Each number is 128 + 32 x the weight over its row's rms, rounded and kept within 0 to 255. Layers, rows and columns count from 0. Numbers have three digits each. The size before them is the row's rms in percent of the matrix's.

# gate: layer 4 MLP gate, 768x384, rms 0.113, rows 264-309, columns 288-383
# up: layer 4 MLP up, 768x384, rms 0.114, rows 264-309, columns 288-383
# down: layer 4 MLP down (transposed), 768x384, rms 0.112, rows 264-309, columns 288-383
gate264 088:138143168137112168112111139108146176152130181117104106178132080164134169155097182095079121106116108144124103165083146127135119154164116105134183142094170154131074119162157119140168140153143126159112099164135044153191115116123082156165075166097156155140148133153155119175081081116097177121
up264 086:093153158140095182116095134142074133094072154102071115104122038135076172175176151148122093103094073155158119108167080121094116149119118119106161163127145154120087162120133046159095089140144138165111109179108109153135113112133121099118108106085176167162096089122152117137173102117153166118
down264 095:143096156087139041111183176111126118085165094148070119092130136113202133144113108136100113083131109156117161123157126089142154170099119112148176139097130130129127088143115108076097175105106167120134128110108119183091093137162092132147102149144162119126133077135130102164174130146081123128
gate265 100:136163155121145156164130117110116126166127090143164139186155142176111146174111099094096100105128076141172131062107091139123056112131162146106104125127099154056091148140231116088116099084145107156076092082124164091157064134088176130114075172098100081099178110109108151123179148145107058132
up265 101:191127120127116116171154152086138106131097155146103165182106192080144078135053166099118105143126116137126139135118090064107131204107110142185099116152201106158121144118125146105092107100107144107183113116117132142124179162146067159106105151161065167166139157206108115147124100154160134142
down265 100:131114095139108160158189122097132112101080088145169148130142107113094063151100133091188154144050112128122126145086117153075184151079095125119099150066118144141222124103119079109122126154144148124183065114166095155112130138110086126096187105074133071116160220115106093162102087094115012086
gate266 112:125154180115101087134078166161151086060139126144138131110089064165128124147113153137101091080124168172151114091120164120102127099145082130104080145119176153116113135093106123132148121134103169160108153103145161183099145116147124156147205168145109115124129155138109055168119092076124057130
up266 111:117092172093184105097110126135142121138087088142135110100128120112089216061135117095154179117140123145139136132091125130103067148070092144107133168126115100095116092131149118148184086137113149153171099149118123186092126078117132089151129110105208095161101145113145140148122135127159117159
down266 105:188166117189187160158138128070095119088093058150109057141095162155098143117134123128172128193109159175160156110116075112095144126147137165176168136182108127099140080075101143195097158090152095132144081117142091119046144075105168148158146107159131136091087159154197126201137107196102129076
gate267 104:090113169137101157087101142086151177169128160146122131158139128127177141108110136158127095174113135161089095179149154121130152141102096146153099136105151109144137178117103124105200156142148136120146156114164084070087115167116118078164092143125158172118089171236128123131150170152128120147
up267 102:123120077114151103108148104130063074123094176142088160117104112152079110123135128115156107170170129115097161098191040190087151122131109089149136142092141106154119141121091171145089152133114114139139085168125121122169103117142072157103075117141110132078117152137125065148161131113138136143
down267 101:087123152194103103108118145138193129129125138103107114203153124159160162113115130134131091073117097140087143078148139089080108129142115130121114170152155082164108140102139152083169118120163129080151151100079164111106128184124135116164127122124139164167135086064157130140124144094105158112
gate268 097:125066162111124128150103115103087095180163128131164151137137180144153122102096170124188113097144196157158189146095137129149162108094102079137169125182144070123108085114210098126143153115059155155117126150183155106062098131160104167171144170102202142140144144079169096115094145165113095085
up268 101:123137194194143181109114160145109102062137153105106116157115105117123117138141103104118161101102166095159104135119132182102159087123112114173136124117169118090111138145147059144125158165099065135120141167159121143088181165167150102072130107117061090115126149100176150097082168182143112114
down268 095:118142141143113097143156119121165108116106154132132058060121146129139124095135183100068181106102092066119121126132137102158180091134178191190168116160147142153144146206100164110161131141194183152118104067115146142122143113133195086161137187117156141146113129084097114134088088137143149131
gate269 078:111129203160121066143102170105113103128116160181118114193166108057101175134124171157116124093120152170113146118162139152136115111179159139089192173082161137170150109180109089143143174126113148176110087136185129171139090163164131167091133131137119105098062144074093154177080103143149159145
up269 081:157129099188105163150114089144135110083173110176127172124119145067131101152104099186137131123188125164156139096103133101159093103081087070093140132134085147109090113158055122176128064098186142083151105108078072144147073133154098092093164129144144104144138091104144129108176118076077121099
down269 084:110145169087195155165111104158077104139117147082140084151134136136175129121102140193162129100110132097146168117096096113110103135139079111130132107145104107116192121141173124095142126129156092099151184125139095112157121172123122161167177074200158143162165083120139142138148196118067128140
gate270 116:110114136122124165153138114136127101098154120135117118153173145170090165125072172131097132078093075133061091099094146146084100121121129126120172122164149153142190157127127147150160122148191178118134103147151099181114076127089155120071082109138130156114075175114132101159055099149111152136
up270 118:143133132140054142101144120097105142126150151108181118117138135079176103112128103156137133136156150135168138129137131181154139147078136128168188203143095121141193097165136120102155098111132151105154124153084102107111142093132140122134125140127171123079208092127155115094198124106143108084
down270 108:168132119107106124144119154158143141148160117105097158154114145142068167104152098127099133098122123119101168111154134048143092177096131136189177152157124040069139151188131117164111081157130115157086123093159148136106147110096116099157077151131136093127187084129110106094157176133140176109
gate271 090:159131218116101140115158136090097154112092082087135087132149136102127169089058084185149147176168088125106201106133159135111181148122129101130168114120107140122140164184076093139124149156139132077170086102128155148135145145079154140089138121133088127134128109137136105179061123171137111134
up271 093:077108154132119155149138119163119063092092105111152077141114145144130176125125126127116099102121152146124066108118195088142123075120101118144138095141124075149145166114077104153079098158131153161118128127109101145089131130168161199170138101119115136134079105137154075098102033144194109153
down271 098:129134087116174080169118103123109169108124102153088130115111123117146098107132143057154111143136159109151152103147115147150150160158141126056185165111074117091135133136072141119126144121105113171112135105140197090115136159110144130092155165118130186134132037158161172178081210090174121111
gate272 105:162066135107097121119168104097126116135118138099156100150131085104131119066099078130130136125107178098156113160121127116158137066128115095136159143094092145142139124094184148188115093121072113132129097089137163149195118112081084129143127138068118108171125128078112205098155109136166142075
up272 108:103117142099150126038105081072129075092210158092160158175113170165153135100085132185123158088137181150154133142142104157170143135107136113149127100160139117137156169096124142105139075080175139041125131081181162198121143083117115159134113161111144134138138101089102153049117081130078089082
down272 104:115144078170125107138149094103118167141110105135171073131132150093146129122091145120198163073097153177171158179086122119101186115160170202152158134123120129163097139120135097203116090133139134116117108127092180119177141124111139139138162143187131151131139115144164113149115033184112110078
gate273 112:101126178159123110140165130129142080100155129132075128149093139114086123181144108098149180077086079118134176157099144162153133113142127114165069155143150139117132102091125128115135141169093125112155107119197140109098122119099152126098138140114091157131160124106167114079119163210143162092
up273 116:123164091113153128113109123096142146132132151111120087167151169093079164136088094142153121138119111165119119127111144090113144094094080129115128198128204117163133160154124177154096128162161125085150148148156158135183117166133125138091050140121094115131153111123142173108119168110106155123
down273 107:133096138132075091145132158093165129126102122103136159157128091148129109145132185119141140117066093141153073108144107187143152104098121119160133134130149141162090146157162103170081167150132165074141112123145130132106164209057145161160147113102092154079163119161116149071125137125116171077
gate274 098:117164136146133073132207192103076161131097140125133126082162169190152115094187152136131111083079116111153142135138050112139140076166172177119131147081135135152148123179159117124146122146113120139093161127117078155118138123179080118160102099121163086083120213109172106137161135169134163086
up274 097:069122142148138123134137146161112117134141064128207127104129237140124159093114160176117112146146100115167115150112152120174103186167113111093095121131130112163178110145102132137144099115093128166140178125125107136117157118089104155155198110064089165158101126105144079178135165137111083045
down274 102:115161137194176161111117136100174030082115169139122138166139140129082153167157185110108141117132204118121201149134081141131112114193100164109161108096196093121127105067082083104148096114190140144161090113128111157149138120113112103158162140100091155130084133097112120128088114129118115136
gate275 099:183150129167110089135113090138110143119097136128180108115092117102150109088055102152131064139189116097143170166126157159135145135095197096117151106103113175175115089137142126056093157145105133110124088122155172157116111095095108121075136140083055068157186085198128152147142144118115132090
up275 102:100111104066121128187124198162115121147164161155092140093107152123152134044128145147140080168083205217083128088110127114143177110165134103124127132111120154132146060139080147132164180114111096112114150192123131195098146114105205124143117119078155160118122084107147101152174167094091032049
down275 100:140106059150149182143123102162138102072134082191121126126143164113081116114120142134141114145071097148142111095097102143103127155126142156058132136129123126068123143098152104168067185147112100176127154072185090099135126103157119071172139130128087084111089163117195183148150091100169171071
gate276 123:134165082132104149155100077104126124150154143099085165160168111201170099148103096097145122154061063160097148084109194101099177135099135132158141069121112120146074080071162092149160144112119122114163191152151169140080084119132167114106104138157134153071144145153116114105218160149185106157
up276 120:141127187134122148091108101204108162093131186182162129084136117157002176151136170176114156130143179119117183143113160136123112146139022054135168179136186143129106148115076097135076132176143184111119103104116154131132123139165147131125168121128152160079115146137122115108088109104143191159
down276 108:096119174165196120104138135180168128112159086158149086082123156088120135123097119071119152172160108136152195074124108122160089181136090204132156119118169126080133089113095141133109116207101130107146068153106087131139154142177079113135164133144057151087136044104150177114179172134047178148
gate277 114:140120166092147099145141171147120130166053071112096130129122151142083127101161093086116166100127028120173127155161094166208098146144137113077149101139093157170073141097207107181131159140144113136152100165086149091149171099135173112102129148095131056135143112110130183134118145154157168144
up277 109:140169148147180109108102196132099133110132147127110101157153146148116154086090190114108147132118109099131089164146089153147120152175136073157130118144096104071126110132119146120140123112162102104054101161120156113126096139160176107111106143075153154109158097126132163111115172073118141162
down277 110:127134148163143177154121122083135155191145121057112104141161093196148115118104083142117067102102115109159130153164080153097161112185161067081079143130164110139126178136097131115094091167138148138144138124099109093120129157185143120159167137146118204129102122133103111127153132131135148173
gate278 104:112086106134088089140132130109101145130126134108149134212116189123114160126126064163137135100122143112146137184122123160047043171176123099151073139184189077123106125141130122143181055114184139143129106102102106185134106138135097188154143124159134136196082084106156178107161122086143161101
up278 103:114142113102104067154152115110125133150115079179131136097104147149128117089148123127149147100128110090108087164099131115092092142115150129154156173127103118132171151099126147126130158164134146087111164089099194133191177181113154114127141147107129095166112117125123090096095130115144148102
down278 099:156103089151183122148175221116140122149103118124122091116136143140080179126104052104082169139112189103141124186085179140161155135078146150135131139177154131142136118137103131100173141150123129124140115049093178137131128129106124138115147141151144112142150152124169136125154158111171101123
gate279 076:149097179095142058103115048109106212132161108157107110172171089157141131153101083097155170125163174184090182085079114108117104201107150146068110177138189101126143133129213060123158124120104126098103103073153092108089147191125139151117121145118165112118165117092120139190177131125120140138
up279 082:139177130143090171070067198196115107139185156119156124151096151124084199155131122119199121085182128089133116175111150155130171083117146141176124078186117107100113093133095127078186090095084090165158106139156138068167129142087161104152104079082062128098094174153084152109132127126181116146
down279 080:109179110116176130133121186193132188147150149126167118135156138145124117132112110143075158109136115147124098120093105150158136103112116145102156124108156110118136115146089157078118084084139090153049137108106055130119126181189145137153102125165143140081149091105116093174068110135109076110
gate280 091:090124122179156100158116157143123128167120150148120104148084187197197140189109109101091125148117076128058084141118152131109127134132129177109147195153155170095119099060139147118124118176119181195145161155157063067062151144122107089138125086160118131125144115111086165196140106135141163139
up280 094:111119114130119190101134065159154104201100192162087128143140103077073198104140111124110152161137122176114087143138109136142202145222112109137129132137077133091122112128124113172143142178101076092112137109111210172154157144132112192126133097168151103178154150139176102078131148118117116101
down280 096:169071071120099145083090161152107133124124122110174122188152158128112102136108172102156140113099111106166117125113128114087113103124083135190163072131179108103087176169079155197150160152134133111114115141078166098176124067167109110106110133155097167133114188105145157124183110130117093120
gate281 099:120142109142138111048105123137123129107147086165116110119108096142103134087045093113128153172108112107198145126120118108070130155159129121160120159195179139127091187119133139122107086152112127128135078146167119085149119134115057147140124074165158119080074122134085164144152091104115159121
up281 108:127161116110132117097091131129117093132134085123136065117097165127176111126161110129129109106121080106100120067098129201141082122129156165152136139172144103131142144084156105121173129109131124122134152076144100150169131087130100104132168133094176091119111158091158142119142091156149053108
down281 104:155080106076088076091122117166141122136096115113148196096161151142184082135144144133079124114072169123150104123107155165140141170137114122117138116141112100103151091145130147137150160128128216089161124112173085137121137150127165111099104126139137161125075103141102146094144173129117113118
gate282 114:116169134085172122142077087188114118159109107118177109109171173134106139121164128183115141095137113160164070086137132123112117121134107175067155176142177112115150142132142124170110128161143101091159120171130164151160150148175125169138112105126143107073175109150118162103145140131185115087
up282 109:146125165175032104121135105163167163115111184148164146131133134192088136116088080102128156165105153106143107188156082152072149184061136167184176107092061108114126133139198130140099130126124085105191106140092166173096095102143086126142160078148201105052129165096098069163137082138106114122
down282 106:127121158166081099146167045116068142157121208127125162079149138161105096165137197118066190124153153107174178145121080091090124155072070146138112107190119130131129105176163148157163109152126078148170119142135161110130168159159085127089143146168120110134138190065063068112134152151147121118
gate283 116:033131112196104135148077194125104118095166157067157104099103175091125113135157116112133071162117133083134087131123109202103159122147107129152118095125150159187190098067106116133094127087140196110146115128157070126116086122096130143121062101117204136086107169150172145095115114149118121085
up283 113:090107111152124131122187187146141135103134123131096147120103083087148153155129098128149174137073110156062122129171094151117149169083090144181202130113153158148162091198102143154173058145127149158137039060129088132124106121105176156103117092088076163086205117122132121167161162205142071128
down283 109:057153146158118159098107133124138110134122164116093122089150089164167106174123083161177059124141109135127139069148135189067226111131159113147121118133127170131146123180034142221129038123168090133133127115182127159150174179148151104133131154112134090082141129139176099156095100148146146128
gate284 070:137131046049154182142111070151125126181136161135173149099128122101159091109143132137162164141157141131120116133137109133175139095133120160124175120101126091131080117128009127137150139182193153137160095141124122095108116118105178151160123131150134116159155138117131142110110148080085134146
up284 073:117126078108131132121137082175190151139162170095099146094093159167126169107177112172170107094131153110157148139102077108105157117193158178090140127144178140123113122078023151101172094113161156117137108101140149079119118149123093115136160144148163136140041126165097176154151142174119106126
down284 069:098114152195134092116125125092055093066078122134108123127118140117111111158099119095164123171149082134097080113118140090064100104089155092081095119128111126126110132124198091161117077144110147179144115135172131150092103117179096073108119063132104101130089103117127076093169141127130108068
gate285 107:127111170187091114107078150189147132087137153135104035129138085178116143146107123115166087114080165082089144175113100133085139189090127138126128112205135138103087154089091096148066158155153152093139081162119159151160229094166135180126131119120150190201152116172145095115146145179125139095
up285 103:102111091118147106150103099154083129144255146176120198122150151141113152069080156127113119093174099104124157174128100098129145163143217090138125117152137153134109114134109160104089143093114098121138131142124083157108140174081146153079098155139149100130095149105105086126150107146130123070
down285 104:142140189073139154159182142150099151167126095115101153077201133110124144115053190120140153094083136143151170102070146122125117131098149116126051144135173147145216149098116104097157127118191094160136083100164131135118149076101130087164140184114124066104087107137112136178116177138144170182
gate286 090:077108146153137123157150155184093095157121142144129132137167168128135122098090123129137150126119087020116143138138113148102158128133149190072138088132103111079088125213148097106168199133191187113133082140184115181183080089139093112186161131112085147125113106154130168043155094096147119125
up286 093:123134107211080085135121143107134135167137057128145097134160153108091104167131119122120082156083115123071143118127129075172119104135129132132159064134125149174126185133134151126144142112124051138088144103108122088146105137178097106077123119187130084124156145152078135134154156196115095062
down286 093:112106120211181152141166104138138129097110051181119093101079133092092076105160197117165137151101110069170073151136163130110192069141142137106093118107132135126125134130163146076096112139143138115158187139120115116133226095147156095157140113078084162152105074103137115159184103168090111087
gate287 083:128096134190072156087151127176136091174110143173157127198114144128143187168084058108127176090109074109173098098154115055073183142122105135147120101120105114164127128067151178164142164129092176134094149173125131087153119105161067120098120173082089149116142148148114158105121146178121155122
up287 087:133112068174177148099136118112123085152077133041130133092138125132114143112127135097085126150084091071106099112151095128106073121140128186098161188110091160146079130185124149134163117181173176108120080118057137141149086101089210085161143122141129101108157106163129137099158067113163129132
down287 088:127105134071128126112135165141145162140114131124142132140151114075163175105136113121132130131161125135166155143127151194152107072111145126049083105118165094062104170111143129152137104137089109107213072090146130130173091078094075136136164155120119164115142156123149161114090120192131153078
gate288 105:134128166127047188134056127135097083079114168082068152153167163135083182176159089150075130117104129113186110136077145150100128101100084160148110120131127113054180150130118123166114119109132141114113136129106111175108166079156104127106092077083151133114111148114154099095145170119122080129
up288 103:166086074108135135113190108071111121061111121132097149133123056072151090085062145105191200144145133138042138116109148161094056142103187142153139085155075154125078069184073166126124162175169104099104107126113138088081116206123214141153143120137125115134208095072161137143122112098165143107
down288 103:199164123131119191092127135150179162119109089090172145113167128148145137075142117157138154158126161145161057136166136151116112164120076148107107137083126111092170120129141146102161076154137159158167201103165104149128121132143075138157097104074164184113141128102125130125143159111110154129
gate289 108:132129127085105110119198120113152151072149118179154117166071128097172126116083129135082071187160097089107131101120054145128146085139159131179126111053161100088120100099101100160149114126050104110113125065164165077175171149202134114087130139139131123097107162092134157104154110187118182106
up289 106:111072141121176136084118140178150124090160136241174128140153119153111154127123130166141110127129127119083094113104117135099124154138115165119146120101089075161176090174135104128124109199127153142092184139127085147145081129080163120162123096136085119134112120205107199092112066149135129163
down289 102:118160158091087130113098127138154130124180122098087156112119133176090159157088193105147168166056069117132135162061137086164076161125096050233136180163106099156126111172129156109136117157099073110105117134119144092125058107114100137131117118096103150108090137125144117153136078082153113113
gate290 097:087168110120088156092154122123098101164110115153127144138165223048133106155134107148130114153148114124097106117095088099140114116178149191141124116119206116148130101142131161149158070143109180162097115053143113141116140139179154160086107075168068062159141053118164135151110154142136144145
up290 093:135107097141122092194156121069177132147103120148144125091139109150142105136137105171160116155158118166132126157153093099195094125165095137119168194075138143112143135098197176108163075172133100111131118086117090146061138152117147108129113139088115129120177107122148125073133127074167145117
down290 104:130125137097122149161157189138135074114167068117171122187130129145139135116160204081155096114129177103116131152192066140104113093168070186117198145096091157170140158096133171176157100054126061145113167110098181147156112110087113121154133119090151103104096096115141149174090091162152151125
gate291 112:125108119113206146084158135133113142100031128102151115106114146209109105111112126168133141126127114149104082163114215137097161161172145135103076135129106103117104123151133120140097108195158128174109130127119117139146169118120066124151171148126098132122107125165172138130103133187150091126
up291 109:176159170134151092148127070078147148093139093156104164136125214132131181121068112109121107153115163163097156108122113146083157154133105144149121131113131163105166083220153105096133096128115123130084135148109134145176164156152161175190166110134158105072161199134189142156109134157120133135
down291 109:140147139179109133122119101168158201101149081146117147143140118101159177085165054154119141137130099138075170117095099079167088158096084146113171093118115161159148151190137073094105115105094083094142146159077165124080111157125116103140161127135143109060137174167157126132114109160157128122
gate292 070:172137151107141173110045180153140128128095122128085103211123125114110144178134126089075107098088107120117162130098082130115082133163087111177112085090103106133130142173140138182151127090072097112113166174153123136200128099104120157143078095141125116131190129130140130116116130170148128184
up292 077:129084126167074156127150226135106117121095132137136040161124136099075110161107082126109102128089097087145145116141093147098147128137125171108141136155137150149145169149137176092147135159146167126099172166128114121208129072140117156121123118090146120117138085139135107078121166089194118123
down292 077:145125083151128129059117101118171142108095140153091153153078153146137085144113161135155139149126077122171107184085121071132160096052146129121064122143163155093087128117141105191106095102131150187156112087191129147139120081137125134118155034156114155111088137142095127124200175161114113137
gate293 100:131100153091126093162122214109085132205171137091150108117073127144168157123146101173106125122172163078141109112115140160102095099115046116121112138128121148138184110114119118138156116108130194085189144108139151159123158135131124137138157159118124113131128186145056103129095166157119078161
up293 102:133133114098138152123109157159145135125110132148071165135101137181128140218129068116133097122067122108115130164157151142186097129168197127162126150121114126111139143141091141129143119170195127168074036114095106107023082122159112138090111103148096083146113092093123096106148154063094175104
down293 098:130112111086172093066061141075054127166127166098120150157119122101185114105123086095135118112133056131157131095207164077091178127096195110130136092182104154180096119104147133160081113115098172112107084162168113205110137144070135106101103123143155119134155061172108101199119184113150079090
gate294 102:172047164138159095155132099122150110152114163088083137219103118166129143121116071145105193134142115116135113145158083134169091113197050166099127156164165159162132123136122176103168121139180099112147165148091176127074185202151133134093142145170098137105119100086122121075111137111169103142
up294 099:200181090142139149185150183193155133144113132094147147153108136102118149070192118114174108121165132117137128156196179154152129127153116118144149170071106165094109130130103126154155128094106125147077118136157105140132121109097083116125096107167101127153158114082143138155193125203154104116
down294 106:161177122082135138109088156120165148104127128138136109117122155081155144147111108125150121151153156125159131145146149100110141128177074140104122164148112121138102176132160127073125119149181059113137091135204178135107085131104099110090142100073069152142139126069115148191147126160134081174
gate295 105:108130149133080142127163176129172089159182134114082190159099151103183146132100128089146070146132123129125154100105181133138164127136100103092146061139113125199146156190075106130138135163094100072159120088128132112180118120128142140138137147143097182119163132153161108145148114135144086140
up295 105:103148167111135117129143110114240141151163074133178099060144145121143148112163182143131067110131106165173165115065124157135142102171149069125090209130125127142189188150110142118132162125169148082123154153106179120111126113084168121188176120095113163114096131083109127182107170169077098112
down295 106:143064143096136109130092140114120163029105173127125120062130117078147094127129154131118144140142108144191128104148159136093117119098087159138123103140123173074141119164103134071086093163163201109088176106111161092107144097117077084119117187162099109156076107090156089106107139144150140126
gate296 103:146132132171174099099104149128161102094130129125136203128087113179175117107108113180133132154116153124165090121100108165137152125113118140121122151158170149185175114119121154143166118117120106173148149090128097131111130141183132093120125144129158146136135123091100096112139141171124139120
up296 104:101159086115069155067142116112127157133071172176176124094213114145043140126142125074107139129086139122152096126174159164122189090144075177149117138145123138126186093081119158095186136114122101194118105151140085141107091090097145171143146128095175125217125122066085132149127106075129128157
down296 104:075104142097106083104100130094190135095088073129150078096121216179155150115146229069157119206109155150103084128154135137122125107129118127133103115164152127140103101119144117122096119110162093157171136069187083110092131092090119153139121103136117170191183141182089130198178146114093167051
gate297 110:149123153090133176166114138118131112145164112165146116151211152217168106130140062132157110031121082101166108114170125149142192092141102137126113082188114163094134171142158132153093079137144142115129126156154091109138173070129132108146135144171098091115097120095125145119138099114094130149
up297 103:145148094093174180156135138088149134090162166134126157110113117113127176103105086131115126122124133093106110102144118107185099126112087111148168181115126127164232159087088154127067127093099131165123109112105211133078115097136150134122120126140053148143119134108151161133113142075163145128
down297 107:122205216166107111145112167100126160105109095150110147150122121178124121126147151162155091095142097111107136126118132109143037172118135117099134133095152081132133132117090172096201191083186154178144096142150141134127119090111127109136110090117096094153155128109143130142053106196159142137
gate298 066:136195171174194180065131139155120121192138145092088079097109100133113160141114059163156083158130132092123085076199127106135134128180102139126151130075068201126115126133109122104170138131136080109129153130149168106143104178103114209129100114122165142134128173154119133137148146122121185080
up298 074:106076041069116061134130107087121141095155138103144108139114173203170152121088213103070108108126163139137110177100143116128064122075130103079105153158165062161151171066144148123156078121160126196057126168092208174094120061178135137142129137101093217152180144135160120168141092146136180111
down298 078:080173167102167115115120140131111176110167104119117151155143113121151083123091096140065135104209148173114114116169173120128134136149108157133164104111112106137076115127150121133119113124112134089047112102166145138112123140126095179121077150142134109134136116119150148188163152084093098088
gate299 098:152137075090100155146113132075118124147104146140170086125123168161110118089091153175156127158131093093148129196185143112174047117124155150126131148159117135127110145131133129157133105153125102099127123136165125117167085100179140173098057094096085054134177099176154117135064115156172106100
up299 097:115139105061140148126164088099102134106133091140105126153168087136140132073140186083147113130141084107142104134135159149122149142135130095140151140137086145117114137143150175143134080168078076146159121139121128075125168151157125133090133086090064117129108136119105079174071117124101135101
down299 102:112154106094070103127126089055138121156100158175160101101135083123111119087096141157156117178177165138105123151136125066184110134113163092112092171112058087127123090146182093117164140150101140166162119126134118141116126078130099127127111097161131137068072154156126150106178134167102070082
gate300 113:051129152151133097137146154094088133133176172121104109103194145177087099099123113116085071166135146156113140170108104151102161135122076078151088102145148112100096107179138142131204123081156176102160093122105150156093157176176123098153077135147119175108204139142111166148165141109086134148
up300 107:148140136128174119169122066072149074160158152099128163142094128060110062173139091078109081112109077132150164137121118177048118132141180108102213107108058098075162089155185144129098166130126146118164133141127121174124164142210145165149152120090123185113072130124120090119128149108107159087
down300 106:161097121184119145112146100114167127127123160158085161102115123057173136118112153161120075133104132148109113151158066107096116079163112154079075132117155083151072134139102099124116130118112167181140104154141156113122138108134133181174143150107105179072105131188118144090102151117150104165
gate301 062:146121055129140141083119156113109093186133124131090124102108113115087156124133096174165114155136049125156145217184086105121136078023119140152199114130130123118130145163090140164167111107104113121161132072119123139089068110141116128128164115211152087184101153140184139080147142060135128140
up301 070:184161083178118163168161159161111069152115123124118171105120145133097162150141164186169094150107152090184160152123119126071118114047123149128188109153107109108148123123115100235150117163112116119166113152083124099108143135077134077134096098145160130129094101123117142082137137094120134118
down301 067:118117144164141115123147106132134122119090156099085124141143121122037138157142168138118098150140128112119132120063193162128134071104108092139077141139147179116117123151132115161139090119166153180182150104096085128138148134156106123156081141087118129122032117128156089037145148116118113144
gate302 110:133156137113125147121074115129154125107136148160074116132136121114146136129122098138138129111095109118189167124141113162053144134117157105135125134140150118137149135128170124087124125138153124146134087126067081128144096145188114120156121111135111179139103087125142126161172100116142087097
up302 112:112113151138156121128135147114222120047135105054099151176111141139125114103107119098116149229168136211125137154128162141154164100194160169135107193174176141092139163135161120117157105152096126096161096137093125170089171124160122090152177148088123125124150117100142145156110114096100116087
down302 109:151146139126148166093084163072110103195130093164109115151086101094136096106106123145140191114088127134185085115121148089121111147134089154130084073118118117070121111072163111099110133134109107141142116089179108075124109134136129145128124136172073183135098149195121198134178028122124176113
gate303 093:109130126165173139094171170101125129109079087114146112141196164121086122164079191125155100125124103135150133153127121061164091123121116155175069074095085139099124114109136116154180173094142188197149122135127108145132116116072130149134227145143121074135127158142134167167179095094107082194
up303 092:122045116177153123144162101138158123041147122118128095156135097112104127142162098065085147142169133074071126149150144157142175095137165151070159138149134100158083147107091105156108118136143147183071169166214144151098136161143147180187133115161165141165151153157088125182097088066114157118
down303 094:098113089110157163204124172118119094171203100099145089114120086084094112103125120157071159121138079179154128112152200110136086125139110130100137129084137191116133185034217098078172108156093129144139159074133141096082161097135100142061141104136159121160099150112110129118076130068146151126
gate304 104:121177107130163179085113137088132164153158131063148169121144151178151108147037142164191127122116038136084178156094125042084112162133136054127085139096103122131123195158106119100182132120116115099154129102164100213155134112144098129109169100101164146141143107130192138178087092138109152085
up304 106:103115138145142126134058066133179149164082160132115104119109127114202152113074147093159108159125112186157178142174172095142093124115159118110119124099161144160107179160109155125125138096102164150121147129168130131035088149125103164112100142129091092166158126200162120122134088139143141105
down304 108:096070065156127111150133140107115125151114114144174127104103123135081107108111137153121134106098104138120126109107107104091085104106088189174090086128144146156138133073145080113134109185107094157135116091081100201096123101142159190180139127100143130143130138151177129153140110146136114130
gate305 072:210114172102128187144110102120141112194157124183125134146204177172123129183142089141066156140054126122124142147128117102138137069128121166114115105160071126083164113122104058132152143181109163177126145183128129136123142109170090083151123151142132102109066140068160196150132139145086175143
up305 080:126078106160113107136092080111182098142136119137179118129141144157146091150119118147074107155173123174117123120125119112128107149113140166113123187134096140137128071124070096162126135089124126125129129123134166112119123141159137101163156157066158171113089185147167154124122104120099146139
down305 087:130111068127133064168094143131127153145152141102148055117096153157129119107102186107151106137173150064137132097076115099093058114140105174131107084065103098058150131173152125135107110184136130116183119085075148063163141147151125110201124136081140133160128168123130141085122078175162087123
gate306 106:073156175140104142141054105076090129104144144114150105110135161148165079100066123127131153132155128078125100097105146123158133164125132124092161146119128117138117170111097155170148128095174134098159116145083156109112157029069141131107161133125091130140180130155165170143124111117071167138
up306 098:113127148076148153136104133146178116131117085147145159153172110152197112123110119060095110175062088147109130099170133172081087129196146123098112118149140114144125075167134121122152133124234152091180184157158118107124151093127126107124087142205165171122099101106183126220140130065092128122
down306 097:147112131116149132104100140063125131174146152165157171122168092123145176046090108137103116178147131169071141159122111159104167079136138145116120146184113081144131078134095116149112066113097153130122139127154092145117071150120145093108129114187132107091125158155144083141144135177096119150
gate307 110:156138178163061135135140167086122131180062131094166145134097157187140122123146117126183156140113150093160097129123089139158149167110156150109136173126097103094136132142132171092111061116149162166157089133058102090161156133138157117105173168126084188120124141119150149058120108159124137130
up307 106:085175101150116099178081160151102156140084102151094149155108068119132134113083165057081173141139146174114102136095108141168091108128102130120149146127088105118144151115133087103127081131133152164126079134140085136124134124142060061164167113147095165102135084157121173170151163089153071112
down307 105:083149147101119160126078124156148120171069112148129113126114125103127026133095160138151114069116175104153084159108130149110123118111129119112116107077124092083091177095117079125149147080165142212152111114087110162108120128164100116168165105131119125112125131092160102104112130151102109163
gate308 102:099149075158126167090089200121085105114114097107113126160122149133103103165154066161163126120137104142217199149108115113172140150103126124099093158133169155050139113101160138100193181139149069164095108182156113159092131211126084150147107097087103137155088095076119162154110182120131132099
up308 103:133103136099138100087082169150139158094142154119119153107119106202105131124117112125116126089168119141091087106111135108141113157122189139152216117152122157133128136170174104155157068142157076109111114103112111167116164161085147149129126127134168144156153140143109127154032181120174152086
down308 104:115162139139168093110093115127142055148121113113125150125108129149087095154079187115075079113182082147079132162145075133140128186172168090130162132127147179172157114182125093149145128118084177116134134100164149111066118210115127177141104125207139120099164100101102081118167161126142107164
gate309 102:153138208118110156068119154126151166094195136138081137109196116165167135170084140076144129140142065140160175147130195141138149093170157177146158078159148108124086157122104095167086125103171180160135090149117107185117131132135123110071125151145070077128160124155154123155126107163205085116
up309 103:151156131174127136103126117143088123094114108159086132114116146151120099137130136079147101177169160148160154135145147134098102103091113173137214141109138124185130138212145128090136113042123113137188113184100142148123076139092146125125119120116095165161110066071173120149109137098092144128
down309 108:123117174127107180172095117146141160128178141116088141202109145106078054139163202171169138151122154071129100163129155166113158144119119167133133136154178119157088092138087161147093212110153155128129148158052179100196131105092198112122141170125088162131084099102120152183102102116109112067